Weights of a small GPT-style language model, trained from scratch on English Wikipedia.
Size: 11 layers, width 320, 5 heads of 64, MLP 1280 ReLU, vocabulary 4096, 16.1M parameters.
Each number is 500 + 40 x the weight over its row's rms, rounded and kept within 0 to 999. Layers, rows and columns count from 0. Numbers have three digits each. The size before them is the row's rms in percent of the matrix's.

# down: layer 4 MLP down (transposed), 1280x320, rms 0.0916, rows 329-345, columns 80-159
# up: layer 4 MLP up, 1280x320, rms 0.0953, rows 330-345, columns 80-159
down329 099:454543476530465500447548507504538551447501532498488558494510426511465469411500533471508539544550548519507445570483497497466409509501468499537505442524574469517530480474564492491476485501417418544545522491489442461428543515496526494478542474
up330 105:553531485474456540494538534446456471475503545504525482489477491494489465469503496489569492516434506485488462494488485518485390471439471503543501465452426456427492493445496516428540615517533610506526459556545489529551535524542491487457454485
down330 113:466492490482443547561530510501563492525418524558527501465556374484479489471471532575450521491579436492540481510555497560477409437538458476466526529554580528475491508561525434488537531460438514479464544482504489462520506506571526478514573549
up331 096:410446546468551456519541444464537486523455446468477473444552505469503467452521417527518571483440586502564467534468472522478488594450513555490547504508437540517490493540541486468465537489546489489471552563538539508475475466465342507541512569
down331 097:533494566457505508519508464497495493492459436568497517417473481584478467578459518531451535505472473536460471511529519470504488505412503522569433541551539494500444511565468487475548479567481544538503527519456462506533436435494498534512469532
up332 093:503461475516437495511541527511475526477508558533500485540477543466532508611549476513461575519478509420452508487494505503504547496508454475498420483484527518507527534505494532443539493494529469459482452423534458515484534459579491534488480543
down332 091:466525622589441542525524500551547528530623467444473481400545521496490541442413537534487457525523530525520530496494532534531511521462538473536472525504491471537510471485510437506469494543431529477495466523495522384513459533482473539516511537
up333 103:461471500455510522480522498525459512466508468522485537534479457508523455497590407517514500497535514504513524522519532447492538521494504528463541502479453452516490536529567422559471561460503487571491479451542436578520519555428464545410517544
down333 101:491489521459492546427438544496549515532434493542458496464540457497473530412477519449490459480494486544505472536494497586519471494515500533457488500497564466540476531493518446471512506523568450454529473510453484517472510612507512460516475514
up334 110:535595548505546545444491391460416504513432453501514490490480538565510500512557459444547474500525497464540535509516507491481481536481593562462556552495498558505507551482563432446469487494511532469489495464473524474521502507477503480563472555
down334 107:547500500491509529464540511501603562511568483475509510469570483559494476459419486488498541516506456490509477542471483493518494511488487528505517428539497523463481517535508558569521547474505499486501484554457531529477512547510519521442511550
up335 094:491461475436472505537447498558518502429506586436532504491472509534525547407551539467426486519480488548488491534469472509538459534543491595481387576458516509551470524553524501420482527490486456473556492486398515443560477503475522486553517526
down335 095:554472474625520516535490482478536485460470559467533531491504475562471518496580564552549503471541515434531495456505606460522541509433513452544487475473507518535453536487543536465448443569544393495556518485484542490477492508528478489512521550
up336 102:482502508546455562533498508553555574525502481496485472524515522452512524508431514485489487511536501449491492556450461538547494428552587463453541494486532481493394523494503536461487527526483493566450466519488450489517460533516493481545496499
down336 100:549497479435479481488450521495532442438491502434445543454530504479530562539497504552515516486428464563458461469523526436467473592483556567504483483520553489455468504502496425478533494555543507496567486528508481465563480517513499519488505539
up337 107:444531549475497595573546475606477510474477533496477500481490465505499566457483511407454522513503546524475474469517456469488493503552495518534617506460575541536461486435525530513464466477510549467473540521502528469513494572563432529597507534
down337 101:508525475500521590563506505450486488540539516480471551465484472508521501466494507447503520507533488503458452528559430510421482439549474432559513495448481526515499441473485526514446496491560486451545518529530509471519548512465457495429489509
up338 096:471499446579481421439494569462484504498622494470497570506543600479496520593551522492519531512555545495469488478499590438524531514460501552522498481509479523465474518462468509498492518527442475466537510517453505502446514489521530504471574482
down338 101:494541502568438450548518462570552474455457505512577463500484506489510494477518547523432530458483454426472472553506455529471485514489455480435524507511482439473544470491546540563496571426546506537460482500529468431532553487441526514442467530
up339 096:497476492550505505535471449439561388538490467513443440486522609506529446510549486446458469466459530475484506486465522425513573491477545528485495554476489410500480555473525468528530546533498492504458510465490487512513543455487363488508550545
down339 098:481491459520537455482509550443539504460476490465474553383456436470497494481361535601530510486565487484491508546479481535530514458503499517461497550575515544480507446552575525502564374498543453480523514534492526529527450488567471500436498522
up340 097:534521475491525510507451484537449551467442507448574485472510556457460506555506521485470567551555506520481523456537494505516409513470451460474503455501531437391506498446516593508475506461524508453525557456484547466487526528550515476528499472
down340 101:508459529424458491411547536503517385496527509541542508445508487535484466459500527572527512490413519459515473491473462441523500480529566515471448552484485511473472556534460469488505544535547560532500550480525558503465523524480497551404518470
up341 101:451459453494519542473508510493473551511465506477470511462429530612521427464529458506422558509485531506523515492538419474484488532500454532436534532523429524531526521539453370517517515488559465514513523495499547581583526482509579557510445445
down341 102:473510568540492463449449496436548471511514505515494447477546483480581543501539490458517509431476456470504573487485534541526539417512519530596586471488576501516486431492509558596516498534522524432410468478552497416538543455466453503466499464
up342 094:532538466485528548506493586532546508451464510511464466452522508542483527467512515537510539492590464472463521488553546503560489548524451480507519436518541429488484527497501474449475473459496454442537499460479503473534531476584521497503561602
down342 103:526460452501583455518487503529536483542503485548524499505538495531528550555504492532497455466470562457430507429470468538521548439444465513506489532509581435549500466435523485481549525517470511534517457492444548506520495459444487506471477522
up343 098:495498484477494406440555509480557570439485464480490534417492494514459433521462491486483487406566512501501527453482546496515497460447490568562529454465492501486534526562488504410497453570520438566522486492510533510573582540512417485463544448
down343 105:500497468516476470424491533507538547540489552537491503483521468499464473502569506509507445470531469481505474544510521535535484435432479523497494490521398463506523518549424527477547562531461530437448527512419545571540479500461500503475503520
up344 091:477525464540537531488467538544506507562497509468498462567540453468539514528447504504491464479514421505485594544487441524466501604481550506469442504524546438476467448516417504513543474475439494508506551522572508518555519519557514435452499411
down344 099:528491452487512553550552533519573506465502512526484480491426519529495421525473526501498531541407468412524467499497493489510553513512498467521510455481487465492522455540501452501489528487534440509488480513446519480391499437528498566523542482
up345 106:435522501522450508494523532514503557467511524461490459503480491496470551468499500404529474486478515480614493506606523458551410506470521490458465462491458564488506511444538591464485517504481439444589496483464484461538503519529517524429497530
down345 094:471511442459488449548427495457480509493418486447528430517521529414472468441536412473490541546487476452468449500477491530477522534460480495507527455503536563524496504462504563521513440409486512473475508498448496510565477450546497502475430508